{
  "n_layer": 12,
  "d_model": 128,
  "n_head": 2,
  "n_kv_head": 2,
  "head_dim": 64,
  "d_mlp": 512,
  "vocab_size": 2159,
  "activation": "gelu",
  "norm": "layernorm",
  "norm_place": "pre",
  "norm_eps": 1e-05,
  "positions": "learned",
  "qk_norm": false,
  "attn_scale": 0.125,
  "bias": "none",
  "tie_embeddings": true,
  "parallel_block": false,
  "init": "normal",
  "init_std_qkv": 0.0442,
  "init_std_o": 0.009,
  "init_std_up": 0.0442,
  "init_std_down": 0.009,
  "init_mimetic": 0.7,
  "optimizer": "adamw",
  "lr": 0.00303,
  "beta1": 0.95,
  "beta2": 0.98,
  "weight_decay": 0.047,
  "lr_head": 0.00804,
  "grad_clip": 0.5,
  "warmup_steps": 253,
  "schedule": "cos",
  "final_lr_fraction": 0.1,
  "batch_tokens": 16384,
  "seq_len": 384,
  "doc_mask": true,
  "train_tokens": 96790000,
  "steps": 5908,
  "dataset": "wikipedia_en"
}
Each number is 128 + 24 x the weight over its row's rms, rounded and kept within 0 to 255. Layers, rows and columns count from 0. The size above them is the row's rms in percent of the matrix's.

# layer 7 attention key, 128x128, rms 0.107, rows 0-104, columns 64-127
size [ 75  93  89  86  84  89  80  80  75  75  91  71  72  93  82  94  77  88  85  78  69  81  93  96  79  84  85  82  86  94  87  89 102  93  82  95 105  82  90  73  90  79  89  81  86  84  93 101  76  76  93  83  87  94  87 101  93  87  88  74  81  86  91  72 111 122 125  97 115 100 138  98 121 120 110 110 126 100 104 100 108 135 120 115 105 104 129  93 118 109 122 112 116 104 107 112 124 102 117 107 104 104 124 103 113]
[[123 104 109 127 147 103  99 131 139  67 190  99 107 136 121 111 115 147 125 122 134 128 155 114  97 160 105 129 159 132 160 118 109 122 126 112 115 143 128 116 111 145 113  89 121 154 108 146 156 145 115 104 132  98 106 129 135 102 122 133  95 128 108 109]
 [129 129 143 135 144 132 150 135 135 182 107 144 110 102 123 138 126 131 131 120 120 136 144  81 174 120 150 117 132 102  96 129 160 120 115 137 138 148 125 148 140 111 128 177 111 136 157 101 107 117 120 125 110 140 126 124 105 117 172  99 138 132 160 113]
 [133 130 155 145 114 124 170 173 147 180 107 168 111 108 116 134 128 106 118 138 119 146 136  90 140 106 146 135 146 119 105 119 125 149 125 161 121 149 127 139 139 113 147 188 121 120 150 121 115 140 138 126  98 125 131 151 106 141 161  81 160 132 152 124]
 [154 155 156 134 129 117 151 138 149 191 125 144 121 132 136 138 116 115 146 163 108 104 169  79 162 127 127 129 127 134  88 111 124 122 128 159 111 124  87 132 137 130 120 166 120 134 154 103 128 114 154 121 128 123 132 106 122 108 174 114 163 142 134 168]
 [141 111 100 112 139 105 179 141 169  77 125 123 124 117 146 104  97  96 122 127 133 152  85 127 130 139 138 117 158 143 185 134 103 109 130 149 125 122 172 150 100 123 111 105 133  99 103 128 101 123  91 112 149 141 103 137 158 180 106 141 110 139 132 130]
 [149 162 144 129 166 126 125 135 131 168 107 142 108 118  93 139 105 148 100 129 115 131 142 126 148 134 132 145 125 105 121 103 134 180 155 129 119 107 126 114 114 147 129 181 118 139 141 112 139 134 161 112  88 118 128 175 120 101 136 114 137 106 123 128]
 [ 94 120 115 132 150 122 104 159 111 101  90 101 150 145 142  96 163 138  73 115 149 154 143 122 152 121 146 147 117 125 148 145 145 137 108 144 131 156 113 128 131 148 134 100 131 109 135 126 138 115 134 178 107 129 171  84 166 155 151 138 145 151 158  96]
 [139 141 125 119 136  93 155 118 152 157  98 134 126 124 104 132 114 117 134 136 135 147 114  64 145 130 128 108 150 122 134 150 139 117 157 123  71 139 182 163 110 126 119 170 144 120 126 119  73 113 105 106 142 101  90 130 145 137 159  98 120 121 121 146]
 [156 142 115 135 102 147 175 108 138 142  80 119 146 117 124 136 156  96 137 117 136 104 100 144 136 123 149 163  80 120 124 121 133 156 152 142 168  93  81 104 123 132 150 123 127 107 127  76 115 105 150 163 132 155 139 138 109 103 165 143 158 120 123 159]
 [132 118 115 130 180 131 125 145 151 135 112  74 132 117  99 117 132 139  92 155 142 142 137 145 163 131 151 131 137 114  86 150 141 146 124 144 161  97 123  98 145 142 142 155 159 142 128 142 160 116 145 139  92 134 185 134 100 132 145 129 157 108 147 139]
 [122 130 133 140 127 145 124 111 107 210 104 164 135 136 100 132 113 113 144 126  92 125 136 158 114 132 142 147 117 120  99 121 140 131 132 127 169 125 106 102 107 115 115 191 104 117 167 132 164 120 143 148 134  98 164 135  69 107 135 131 141 111 129 119]
 [121 124 103 111 159 154 100 146  82 119 147  89 161 151 135 170 129 166 130 141 131 104 119 156 124 147  93 106 150 123 101 141  88  88 185 100 133  99 139 123 132 114 149 116 139 157 133 162 168 151 116 159 143 118 121 120 106 125  85 120 156 140  77 124]
 [131 150 118 123 136 148 113 135 101 144 110 141 129 128  96 157 137 129  92 146 147 152 112 117 157 126 149 126  99 109  81 161 132 102 152 160 149 110  87 153 125 107 132 144 111  75 137 139 154 145 168 135 125 156 138 141  35 102 136 124 160 100 140 127]
 [136 137 142 152 114 128 114 158  87  57 160 105 140 127 121 139 145 171 133 106 146 110 136 137 114 107 106 118 125 139 134 128  94 117 114 148 130 111  98 112 167 125 151  84 137 135 108 168 161 152 137 150 146 138 126 118 106 131 109 144 121 127 125 140]
 [125 144 142 132 130 103  93 133 139 192 105 165 100 116 138 135 152 164 125 124 135  96 163 117 136 116 104 164 117 101 135 112 177 171 138 121 119 138 106 133 145 128 127  92 111 139 122 123 119 131 123 127 144 114 151 119 159 102 156 111 116 137  76  86]
 [109 137 130 123 119 144 124 118 101 201  92 147 112 146 101 142 147 111 162 118 144 113 120 138 119 112 136 107 114 131  93 139 166 159 121 133 140 103 113 109 151 122 149 146 130 150 160 138 120 129 147 121 159 111 152 116 127 113 144 110 104 116 121 150]
 [106 117 110 106 132  96  83 119 110 125 129 104 109 141 125 127 111 174 137 110 152 108 100  94 109 141 109 145 123 130 105 131 127 125 111 123 122 147 126 136 126 141 142 112 146 156 147 136 132 160 130  82 206 113 157 135 211 104 162 135 119 131 113 133]
 [139 151 143 138 141 154 116 114 120 175 131 164 121 117 106 132 105 156 122 137  93 129 193 101 111 159  82 157 105 117  77  91 106 126 147 136 127 177 117 143 114 108 111 133 141 119 132 127 172 165 138 137 137 109 108 140 124  89 144 174 112  74 109  94]
 [108 107 114 101 141 120  95 135  99  61 124  60 147 125 129 137 135 148 114 100 148 146  84 148 105 141 135 146 130 151 159 161 108 126 125 120 138 100 131 114 146 118 144  81 129 137 128 160 130 138 124 133 170 150 119 132 126 141 122 149 130 130 123 128]
 [169 128 152 138 117 134 183 122 149 177  99 166 112  80 108 124 130  85 133 137  94 123 142 115 155 151 159 132 123 116 135 113 137 148 130 154 127 130 144 147 116 126 122 167 111 128 135 109 115 132 127 144 123 138 111 137 135 152 138  98 135 130 157 115]
 [ 82 140 130 129 154 140  87 163 101  96 170 121 110 136 142 113 105 150 129 141 138 133 124 148 118 135 121 108 174 147 123 127 131 115 111  89 120 155 132 138 142 110 117 111 144 145 124 166 130 129 125  87 157 112 128 111 156 145  88 149  98 123  97 100]
 [147 131 130 142 144 142 103 144  85  92 152  83 125 122 117 143 108 147  99 131 124 113 145 146 154 129 108 137 128 110 102 104 128 120 148 103 144 156  95 120 143 127 126  99 145 162 121 133 163 150 129 108 112 143 149 136 141  93  97 176 107 122  87 100]
 [131 113 145 115 109 130 144 114  99 218  65 147 116 163 113 134 144 113 179 131 147 121  95 145 114 126 117 101 112 124  64 137 157 136 108 139 142 111 128 119 142 126 145 164 141 137 149 125 121 145 136 139 146 116 157 125 130 118 151 112 131 120 110 134]
 [126 140 115 109 134 119 116 167 129  49 147 116 136 148 116 125 124 150 109 129 123 132 150 140  99 122 107 127 135 132 144 118  90 109 127 169 134 117 110 133 150 140 155 102 126 133 129 150 179 137 101 119 106 132  91 119 171 120 104 153 139 141 117 132]
 [142 120 162 140  86 135 188 160 141 166  86 159 136 115 143 125 124  68 164 154 122 148 106 125 145 117 133 123 118 119  87 106 130 140 115 172 118 140 132 132 138  85 125 154 133 120 115 141 112 122 144 150 115 139 108 127 168 181 148 113 148 135 136 131]
 [127 116 130  96 122 110 116 126 117 182  86 161 117 144 130 140 143 129 135 100 142 169 101 108 120 125 128  80 149 113 117 185 144 123 103 131 123  63 157 132 170 132 146 166 136 132 156 171 115 127 110 118 143 123 113 126 145 138 117  88 146 160 133 142]
 [122 110 121 132 184 137 127 159 178  98 147  93 159 108 160 141 113 132  99 148 131 159 116 102 182 141 150 161 118 120 127 140  87 135 143  86 126 127 163 169 125 132 146  87 156  90 117  90 172  87 131 106 108 158 114 139 116 146 131 154  99 106 133 130]
 [151 154 132 117 134 111 128 162 192 128 129 121 142 116 148 118 103 104 117 162 106 141 155  71 152 147  84 117 117 138 115 119  76  42 152 153 100 155 145 123 141 118 134 136 144 126 134 107 183 117 123 151  86 143 108  93 155 151 152 178 165 122 109 142]
 [132 131 109 116 151 124 113 138 170  69 136 113 145 125 156 101 118 109 123 132 111 146 134 137 174 113 132 121 145 124 165 129 115 102 158 117  99 146 160 103 109 159  92  86 127 142 128 124 123 124 107 145 121 122  88 107 182 150 117 152  99 146 125 138]
 [118 106 104 150 126 105 102 138 119  58 153 107 155 130 129 130 121 157 131 123 152 102 118 132 137 137 123 137 121 128 163 133  97 116 141 112 137 133 139 110 136 155 134  74 142 145 114 149 151 128 109 123 132 143 115 142 140 131 113 159 126 127 106 139]
 [165  81 140 133 130 134 137 107 162  77 163  91 144 106 135 100 135 147 120 155 116 115 129 142 144 116 115 140 138 125 143 101 126  93 143 125 116 158 148 113 106 125  73  53 131 154 106 137 122 141 110 161 108 159 114 110 126 124  87 157 135 110 128 119]
 [134 147 132 167 129 149 123 118 118 141 147 172 118 122  78 138 125 180 142 113 117 102 177  96 139 111 103 130 107  84 104 101 143 150 136 114 120 131 105 147 148 136 100 146 113 152 143 136 114 177 125 133 100 102  80 130 134  69 138  80 141  98 114  89]
 [124 121 109 127 130 120 102 127 136  50 151  89 137 122 149 121 133 128 124 152 144 127 119 141 114 115 126 118 141 131 155 131 127  98 133 126 110 139 137 136 112 144 117  54 161 155  93 143 134 134 109 127 138 130 114 130 160 126  90 144 128 144 118 132]
 [114 104 110 111  84 142 163 136 154 207 113 155 128 143 144 113 155  80 189 139 101 123 117 123  81 140 130 120 137 119 130 103 132 154  87 147 148 113 136 150 152 121 128 173 120 113 126  91 149  90 114 108 125 114 130 114 138 102 154 126 100 163 120 111]
 [132 124 106 143 144 134 172 115 102 155 135  88 141 148  70 158 116 161 104 138 142 133 126 159  96 145  88 122 106 127 138 148  93 134 159 110 130  78 150 114 154 140 130 115 112 138 100 147 126 174 108  77 114 104 111 177 135 104  66 135 116 107 102 123]
 [120 140  99 138 151 155 105 134  97 122 103 115 117 128  91 121 141 191 104 109 149 102 124 173 117 111 103 112 138 142 119 124 139 158 136 141 167 142 121 104  93 136 128 144 166 134 122 117 128 174 152 144 138 117 142 165 120 106 127 113 134  94 108 117]
 [133 131 141 122 123 139 157 132 155 197  99 157 116 122 133 115 140  91 146 131 124 145 116  91 140 106 150 129 124 136 101 130 158 140 118 156 144 129 109 150 132 109 125 183 122 110 152 121 108 117 129 129 131 124 136 112 107 128 171 112 129 134 139 130]
 [140 101 101  99 107 123  79 157 132  97 128 114 140 134 101 119 134 108  98 134 144  97 130 140 143 138 114 104 157 124 100 132 136  83 159 149  87 138 119 106 176 133 121 130 162 169 134 160 130 133  74 130  83 118 125 115 153 100 151 147 130 105 103 170]
 [126 151 148 133 120 150 147 123 118 197 104 147 126 138 124 149 134 115 143 122 123 153 128 135 101 129 128 125 107 138 113 142 124 161 128 140 146 120 132 153 111 116 158 172 113  95 120 121 127 121 133 141 135 101 138 155  93 134 162 104 127 129 135 120]
 [112 121  99 114 123 121  76 104 117 123 168  94 137 132 123 137 127 175 153 129 112  93 129 149 116 124 139 141 115 152 130 130 129 140 119 133 136 144 184 145 116 151 116 173 147 156 114  93 127 120 121  94 178 137 138 135 151 133 141 129  69 102 140 131]
 [131 151 130 114 160 137 121 129 138 183 110  98 145 135 117 141 159 131 124 149 130  99 147 107 138 123 117 136 120 142 104 149 121 113 138 146 139  93 117 159 120 138 135 139 136 128 160 117 158  97 142 143 143 127 142 108  96 126 189 112 168 126 124 146]
 [107  93 126 158 104 144 107 116  66 143 133 115 130 112 122 161 139 144 143 129 155 113  86 158 161 103 132 108 118 126  61 129 146 148  92 105 163 146 112  98 152 112 139 140 142 133 134 148 125 134 151 145 156 158 169 125  72 128 140  82 116 111 137 142]
 [148 133 140 145 165 111 128 133 133  37 162 150 133 116 139 123  89 151 106 136 137 145 112 109 144 126 128 134 126 130 128 168  98 110 133 117 109 142 164 123 113 112 124 125 164 120  82 130 138 156 128  94 127 120 128 171 108 153  88 149  80  88 150 117]
 [141 122 144 107 131 103 145 134 169 180 101 167 125 142 127 109 106 112 161 121 129 145 124 103 131 143 132 151 127  95 136 134 133 132 156 146 127  97  99 132 111 131 123 141  92  96 159 127 121 148 122 134 135  91 103 133 147 138 163 138 162 130 122 122]
 [116 139 141 100 145 146 107 118  94 185  97 116 143 162 125 110 151 119 159 120 157 137 112 122  83 108 157 136 119 132  71 139 131 150 117 131 150  90  82 115 126 111 140 150 106 132 166 123 155 111 114 130 144 117 150 110  96 109 187 122 122 141 136 163]
 [120 117  92  83 145 113 104 129 159  69 151  90 122 146 122  94 117 128 113 129 127 146 110 134 122 149 139 137 124 132 179 130 133 110 131 132 122 105 152  99 138 132 127  72 142 137 133 145 136 100  92 137 117 152  98  92 170 129 135 175  95 140  98 122]
 [140 132 139 123 178 114 147 164 108  64 116  96 142 145 127 117 154 151 112 109 164 113 126 139 124 120 127 135 140 139 156 151 120 132 118 133 115 133 144 125 130 162 137 124 164 125  85 144 146 141 108 122 120 139 128 111 152 171 108 119 144 138 114 117]
 [108 139 125 138 132 128 102 142 123  32 156 111 146 115 128 129 129 144  87 134 124 132 135 131 120 126 113 149 126 127 169 127  95 132 147 123 123 136 127 127 119 135 136  75 153 132  96 136 128 136 118 126 105 140 126 135 140 135  83 150 129 119 130 120]
 [151 169 155 125 132 147 140 130 131 138 112 143 122 105 123 139 133 110 127 139 140 107 134  93 169 120 137 119 122 135  43 119 140  94 136 143 143 134  87 141 134  87 154 156 145 138 169 133 146 106 140 143 123 140 158 103  80 121 183 120 165 122 123 133]
 [ 95 138 132 157 121 146 108 159  97 127 128  94 122 124 144 163 150 151 103 122 146 168 118 157 115  86 130 111 127 172 134 174  91 156 132 138 146 130 154 140 146 103 174 129  92 108 118 128 150 132 130 165 119 113 127 156  95 104 105 114 100 146 114 135]
 [124 147 135 138 122 147 166 111 124 196 113 137 124 138  99 134 105 108 158 133 111 132 120 129 105 145 141 154 107 131 117  98 145 160 104 137 160 114 119 130 117 134 128 181  93 111 135  95 105 109 137 105 129 133 141 137  83 117 159 111 122 127 137 122]
 [129 149 127 149 109 141 139 146 143 139 158 125 123 109 149 124 108 112 184 140 105 114 129 174 145 141 142 154 109 101 134  89 143 188 158 124 134 158 109 108 138 130 114  76 129 132 120  93 129 114 105 160  94 136  96  88 141 114 168 121 112 121  90 100]
 [136  94 107 107 112  96 156 160 153 179 108 156 105 115 152 117 129  78 157 137 116 187 121  89 142 149 150  93 152 120 101 144 149 103 106 155 150 136 126 138 152 107 124 165 103  97 159 133 145 119 110 142 110 120 140 117 110 139 139 132 166 153 117 132]
 [130 130 137 109 113 144 130 115 142 210 113 172 117 122 122 132 128 103 161 130 119 140 157 119 142 118 133 117 119 118  85 119 155 149 134 122 125 102 118 133 146 127 130 184 122 137 162 111 139 112 134 118 139 125 150 109 119 113 146 120 104 129 113 142]
 [119 133 112 124 143 125  88 138 134  73 167  99 134 133 132 130  98 149 117 135 124 134 152 140 120 123  97 134 141 133 179 136 112 113 113 114 118 122 152 132 116 135 109  78 142 123 111 139 146 128 114 100 141 104 108 105 156 132  78 155 124 137 102 124]
 [121 122 103 141 140 121 102 151 130  38 174  80 139 114 132 135 117 161 121 140 147 118 109 156 108 124 110 143 115 152 143 136  85 112 124 122 155 129 129 132 138 117 150  85 156 129 106 143 163 141 125 130 136 132 108 141 133 147 103 145 118 115 124 113]
 [121 141 147 118 118 139 150 141 124 226 105 167 118 129 130 130 130 117 146 132 113 132 135 114 136 115 131 133 114 135  94 135 150 146 109 139 139 129 143 132 156 111 146 185 113 112 150 121 126 116 141 129 119 128 134 123 119 125 170 115 144 134 129 125]
 [103 124 131 117 134 134 102 142 133  83 179 110 132 126 150 125 107 129 132 128 135 142 125 155 130 137 111 130 157 132 139 113 115 123 115 119  96 145 139 135 131 134 101  97 122 122 118 160 147 117 120 125 141 123 139 102 154 126  78 155 121 143 115 134]
 [132  88 112 128 115 138 137 139 139  70 189  70 145 119 155 114 149 139 142 175 128 137 103 151 115 129 136 156 112 162 163 133  70 105 129 151 156 149 136 135 152 103 148  48 135 110  92 123 148 127 107 153 130 165 126 112  78 139 107 135 112 131 104 142]
 [ 89 126 123 142 134 140  73 129 115  94 170 105 103 131 132 134  93 138 107 129 135 138 135 135 103 104 100 144 150 121 171 115 136 122 126  91  98 146 137 139 108 159 115  85 127 143 105 157 140 131 129 125 144  98 125 124 153  81  89 148 125 135 109 118]
 [146 130 117 144 101 140 148 127 166 139 165 150 110 100 171 103 111 117 162 155 111 114 139 141 116 130 105 118 154 138 138 104 131 106 149 138 108 171 150  95  89 135  99 159 168 114 117 102 121 138 138 141 137 111 115 130 118 132 137 124  91  89 153 181]
 [130 114 115 104 155 127 108 137 158  58 186  99 158 142 157 125 125 167 117 145 157 105 139 122  98 105  95 121 144 127 160 145  70 112 126 147 107 128 156 141 106 123 131  64 154 147 120 153 132 133 134 135 137  91 108 141 148 150  88 149 134 132 131 159]
 [104 130 134 126  95 162 111 109 129 186 105 139 140 150 135 114 154 111 137 116 124 121 108 148 102 126 136 117 105 116  99 135 153 146 139 135 145  99  94 130 136 119 137 128  97 132 134 141 129 119 161 175 144 103 125 118 109 108 158 100 160 148 132 140]
 [123  97 133 130 106 141 165 167 109 122  95  82 138 134 158 120 139  98 162 119 142 150  60 140 128 100 131 120 130 129 151 149  96 134 127 182 176 117 103 117 159  93 152 164 104 111 112 116 148 133 112 104  88 142 131 160 126 139 141 115 140 145 136 150]
 [ 98 128 125 117 106 171 113  73  95 115 167 154 143 114 118 135 107 105 131 141 117 109 137 167 123 127 139 150 113 115 108 124  93 165 146 104 116 139 127  97 144 109 138 152 122  89 107 149 124 128 132 149 169 132 102 138 138 133 127 157 125 132  90 147]
 [171 154 116 104 141  90 155 152 173 118 160 168 136 144 122 122 126 117 107 107  98 125 116  78 175 135 123 108 141 142 124 135 132 139 126 128 105 105 108 137 117 180 113 175 138 143 128 145 119 139  87 120  97 132 117 103 145 112 159 119 181 122 118 160]
 [124 125 120 107 136  98 156 161 145  83 176  88 103 153 120  72 152 119 128  89 136 118 120  73 136 134 161 136 146 141 156 143 159 110 102 135 118 130 100 124  72 176 108 130 130 137 140 141 144 143 144 116 104 123 124 105 128 114 114 135 119 127 143 107]
 [108 109 116 128 143 151  97 143 110  66 125  84 139 116 141 112 126 177 121 117 164 133 138 157 130 117 117 114 142 130 151 115  93 116 130 140 129 145 155 138 119 137 119  52 143 134 112 139 147 127 149 126 118 142 125 134 139 147  93 147 105 144 135 114]
 [101 140 146 108 177 135 118 150 126 118 154 137 117 139 121 121 124 110 102 128 130 163  82 130 100 101 156 182 127 139 159  97 119 139  99 121 149 171  95  99 111 156 100 101 126 152  90 115 119 134 131  89 150 135 138 128 124 159 141 156  76 156 131 105]
 [113 109 102 127 156 136 107 119 135  65 149 128 130 130 135 114 107 159  87 134 129 116 123 128 135 132 120 126 149 139 151 116 110 103 124 115 136 181 128 142 149 167  67  85 133 144 109 131 149 126 101 123 123 141 110 116 146 140 113 135 122 131 151 127]
 [156 125 121 117 122 137 149 171 139 143 151 159 143 149 125 119 119 121  88 148 121 105 101 108 120  77 109  98 143 138 106 135 164 117 113 138 139 129 111 153 136 118  94 152 138 117 139 155 149 133  98 141  92 133 124 109 165 119 154 145 162 125 147 157]
 [126 157 116 114 107  95 118  90 124 192 119 167 138 121 123 123 129  90 163 146 125 128 131 125 139 153 169 140 141 146 134 130 139 135 137 113 125 113  89 115 126 122 153 167 122 161 145  92  99 125 144 146 148 119 139 138  94 124 175 109 142 127 148 128]
 [146 133 116  90 134 115 141 124 129 143 158 168 148 146 178 126 110 145  93 137 113 115 134 112 159 113 132 111 121 112 116 109 109  91 143 143 141 132 119 133 132 203  95 144 176 108 130 120 126 121 101 152 157 143 130 107 146 152 127 131 111 126 123 168]
 [103 108 106 113  98 110 162 139 164  75 132 120 104 177 114  74 163 171 127 108 152 123 113 108 119 133 171 106 151 156 110 121 118 107 111 142  87 145 142 149 119 167 123 120 128 115 117 152 122 126 146 139 120 145  89 138 159 120 114 141 163 135 148 117]
 [107 118 151 128  85 129 169 122 120 168 130 143 101 160 114 102 117  96 171 142 171 108 104 117 114 100 150 158 156 141  97 129 171 141 111 135 122 149 120 127 136 138 101 190 131 126 151 100 102 118 134 161 147 145 133 136 118 108 122 101 148 149 168 144]
 [127 119 156 141 125 142  93  77 116 169 109 118 120 110 116 153 139 102 161 130 191 108 131 127 148 125 137 149 131 119 127 147 158 155 139 127 123 109 111 140 115  96 154 152 115 138 101  91 124 117 155 104 137 131 148 182 104 101  95 131 153 136 131 123]
 [112 122 147 155 121 117 152 109 131  75 114 105 127 139  91 112 163 143 159 115 135 108 121 143 125 128  98 111 137 180 116 148 154 143 138 123  88  78 164 151 130  81 178 133 130 139  99 132  83 129  99 154 171 129 106 111 126 128 112 129 178 147 107 146]
 [139 174 140 119 119 148 136 133 124 164 145 179 122 150 127 137 110 127 112 137 117 139 108 121 141 103 149 137 143 144  90 104 132 127  89 128 139 126 111 124 147 134 117 185 105 130 148 148 106 115 118 149 138 147 122 121 126 134 151 125 151 116 142 145]
 [143 155 153 114 167 152  91 111 110 211  92 166 110 141 120 142 146 122 145 113 122 149 143 120 135 138 134 128 110 137 110 135 162 161  99 126 138 117 149 130 129 116 140 179 118 131 152 114 118 124 108 110 135  96 158 135 106 118 153 129 111 118 120 131]
 [145 142 134 106 120 122 160 138 141 188 127 134 109 135 115 145 133 108 114 121 127 138 118  89 138 114 117 142 126 126 125 148 172 117 122 137 131 110 113 126 109 116 139 182 124 131 152 116 129 127 147 145 145 132 147 140  95 121 151  93 160 131 134 123]
 [116 146 131 157 117 120 136 161 106 101 123 130 126 140 120 142 121 124 136 140 111 132 141 143 118  95 144 132 117 114 113 112 116 148 137 155 154 112 125 117 144  74 157 132 118 106 133 139 145 124 123 142 129 135 103 133 106 144 135 157 102 142 130 133]
 [108 132 150 150 134 139 100  87 115 110 171 128 111 110 139 148 112 147 119 126 139 134 137 145 137 125 136 152 117 145 132  92  78 132 165 143 131 130 150 128 174 153 138  81 138 153  90 103 117 111 105 128 137 147 114 124 142 136 100 127 125 140 140 156]
 [144 126 143  99  98 109 135 109 147 171 143 164 138 162 125  96 133 101 112 124 142 116 100 124  97 138 125 160 118 146 147 119 157  97 133 114 100 149 115 114 103  96 134 178 155 151 143 133 129 159 126  94 146 128 183 102 131 116 154 135 136 121 150 143]
 [135 195 121 124 153 115 110 114  97 137 121 166 145 105 111 158 118  85 108 121 106 139 121 112 115 168 129 144 146 152 143 140 140 158 131  84  94  82 124  94 130 129 155 136  93 181 138 164 125 112 115 113 145 109 151 121 131 156 160 158 116 117 119 137]
 [155 137 138 119 114 127 162 132 142 209 100 153 107 148  92 129 141 107 153 121 143 140 133 114 128 132 138 119 124 128 108 139 163 134 119 129 140 112 106 129 112 121 141 167 111 134 143 112 128 114 139 119 138 110 150 132 102 117 152 107 105 112 152 103]
 [ 97 131 135 169 105 108 123 145 119  62 115 100 117 123 106 122 141 147 139 111 158 113 118 173 110 127 120 120 131 139 136 133 113 126 128 132 134 114 119 141 147  86 165  83  97  95 119 137 126 145 127 149 112 116  94 157 139 124 104 142 143 128 121 114]
 [137 162 138 151 128 149  98 175 111 120 172 129 139  83 162 137 102  90 108 126 149 145 121 134 119 143 145 174 142 173 177 124 133 150 138 131 175 142  88 103  96 114 115  93  95 139 124 131 128 117 154 157 129 122  97 133  83 147 127 157  95 160 119 126]
 [118 120 122 129 121 109 113 156 107  61 137  83 133 134 148  98 153 138 101 107 122 131 130 163  94 131 129 145 122 122 153 121  99 115 128 138 105 150 145 140 115 147 144  78 130 116 130 132 116 131  94 141 157 122 101 115 157 121 123 145 115 144 135  97]
 [134 159 123 111 125 163 154 172 132 137 120 120 105 174 124  95 116 135 116 136 150 120  99 121 108  85 157 157 129 135  98 140 185 128  83 137 159 141 121 161 109 153 105 176 120 127 130 114 116  97 150 140 127 123 127 147 108  99 116 102 107 131 174 116]
 [121 132 144 115 144 133 123 114 129 120 116 121  81 122 122 158 142 134 126 140 143 111 100 103 139 135 123 129 130 152 140 161 161 147 124  92 111  99 131 130 129 161 147 157 115 124 140 136 137 139 140  72 129 109 141 148 132 124 142 144 154 103 103 109]
 [120 176 138 112 123 123 107 133 120 121 107 153  97 131 131 163 124 144 107 119 167 120  88 136 120 111 132 156 141 136 113 106 137 217 109  93 113 106 139 141 153 108 177 167 120 140 146 141 117 132 153  91 139 122 140 146 150 119 150 151 134 155 140 129]
 [167 127 108  84 132 164 153 108 111 176 107 171 165 170 146  91 117  99 132 122 109 136 147 134 112 139 125  89  84  99  89 128 160 108  97 132 119 112 125  97 114 124 110 178 123 111 126 137 119 119 123 119 123 117 113 145  99 132 108 145  97 115 110 139]
 [125 117 126 124 102 148 107 135 123  91 153 102 133 107 141 104 124 155 110 125 135 118 152 128 130 131 146 148 112 121 153 121 131  88 111 153 161 183 115 124 107 138  99  56 105 104 118 157 155 136 168 162 149 127 116 153  99 146  86 130 114 136 157 105]
 [118 138 151 135 123 163 116  94 119 201 131 153 130 117 145 151  95 105 180 144 125 127 134 138 140 118 138 133 137 138 125 146 141 143 154 116 154 136 110 118 136 111 123 155 130 129 139  99 130 110 137 136 144 138 169 129 104 113 135 101 120 129 121 141]
 [160 132 118 120 158 129  96 149 127  85 148  97 140  93 111 133 137 126 101 106 108 135 155 128 123 139  94 146 132 141 139 135 145 143 111 121 142 149 134 141  95 123 111  77 110 157 130 173 151 132 108 151 133 123 152 109 153 138 141 159 110 122  99 119]
 [129 163 172 127 132 159 135 130 138 158 150 168 140 139 129 153 104 110 113 129 127 126  99 133 148 130  91 142 127 170 126  96 119 166 134 151 132 138 126 119 158  84 118 172 129 155 104 156 116 131 102 150 147 144 137 106 126 134 153 141 144 144 117 165]
 [140 129 114  82 132 150 145 142 160 112 142 148  93 176 129 110 101 174 100 113 136 128 105  79 160  97 171  95 134 122 116 102 114 100 108 142 105 148 129 127 137 170  81 109 155 158 133 141 123 115 116 103 102 148 130 108 172 113 127 107 142 112 187 125]
 [107 151 111 118 162  73 119 173 159 105 132 152 145 122 102 131 166 127 120 126 142 171  77  77 128 121 130 146 173 171 157 152 121 131 138 103 100 109 129 112 114 164 142 144 119 145 156 150 104 121 106 111 128 128 154  90 119 160 141 143 103 115 121 144]
 [123 136 105 150 130 149 110 139 106 112 116 113  89 115 138 163  97 152 118 149 134 106 129 173 129 140 117 153 119  86 116 106  88 159 125 131 178 138 128 119 133 110 116  77 138 148 112 140 120 123 157 102 101 117 136 158 115 114  92 103  89 112 113 104]
 [124 112 140 126 121 106 125 114 122 191  81 117 123 154 139 116 140 148 160 128 145 106 109 149 118 110  94 123 132 142 105 132 176 164 119 119 114 136 154 129 141 138 140 205 117 135 142 112 100 128 124 102 146 108 157 149 132 117 121  92 140 134 146 127]
 [125 138 115 152 142 165 104 143 115  70 164 102 138  88 146 123 114 149 103 121 121 108  94 160 110 125 120 167 130 137 176 105 129 111 121 125 162 176 118 119 114 125  93  84 114 126 117 137 130 114 125 144 133 140 122 129 112 142  62 139 121 124 144 127]
 [115 103 118 139 129 162 111 142 127  55 138  96 132 134 150 114 138 142 107 128 117 133 125 154 109 129 117 106 130 153 158 112  91  97 135 131 134 118 147 139 116 140 109  67 143 133 107 130 143 131  88 120 124 146 107 116 153 131 105 148 121 131 117 122]
 [153 157 121 114 131  91 162 129 146 139  99 140  93 159 125 112 137 132 118 111  92 143 152  83 128 140 131 110 101  92  89 129 144 130 105 157 132 103 143 151 146 165 139 178 132 113 161 109 137 115 120  97 104 105 119 145 136 100 161  97 111  97 148 122]
 [136 176 137 112 113 150 152 129 119 181 136 158 127 153 117 137  99 113 133 135 121 126 128 124 125 110 116 125 104 122 104 126 158 142 104 131 149 112 116 119 155 126 113 181 101 115 161 129 122  87 119 146 138 128 127 133 112 116 149 110 136 122 143 147]
 [153 122 156 121 150 177  91 119 154 161 153  95 107 118 127 147 120 103 110 105  90 156 141  53 150 132 136 146 134 136 166 152 147 123 125 138 119 126  83 139  92 137  61 145 119 123  90 121 140 112 148 129 108 131 130 115  93 112 177 145 130  88 123 107]]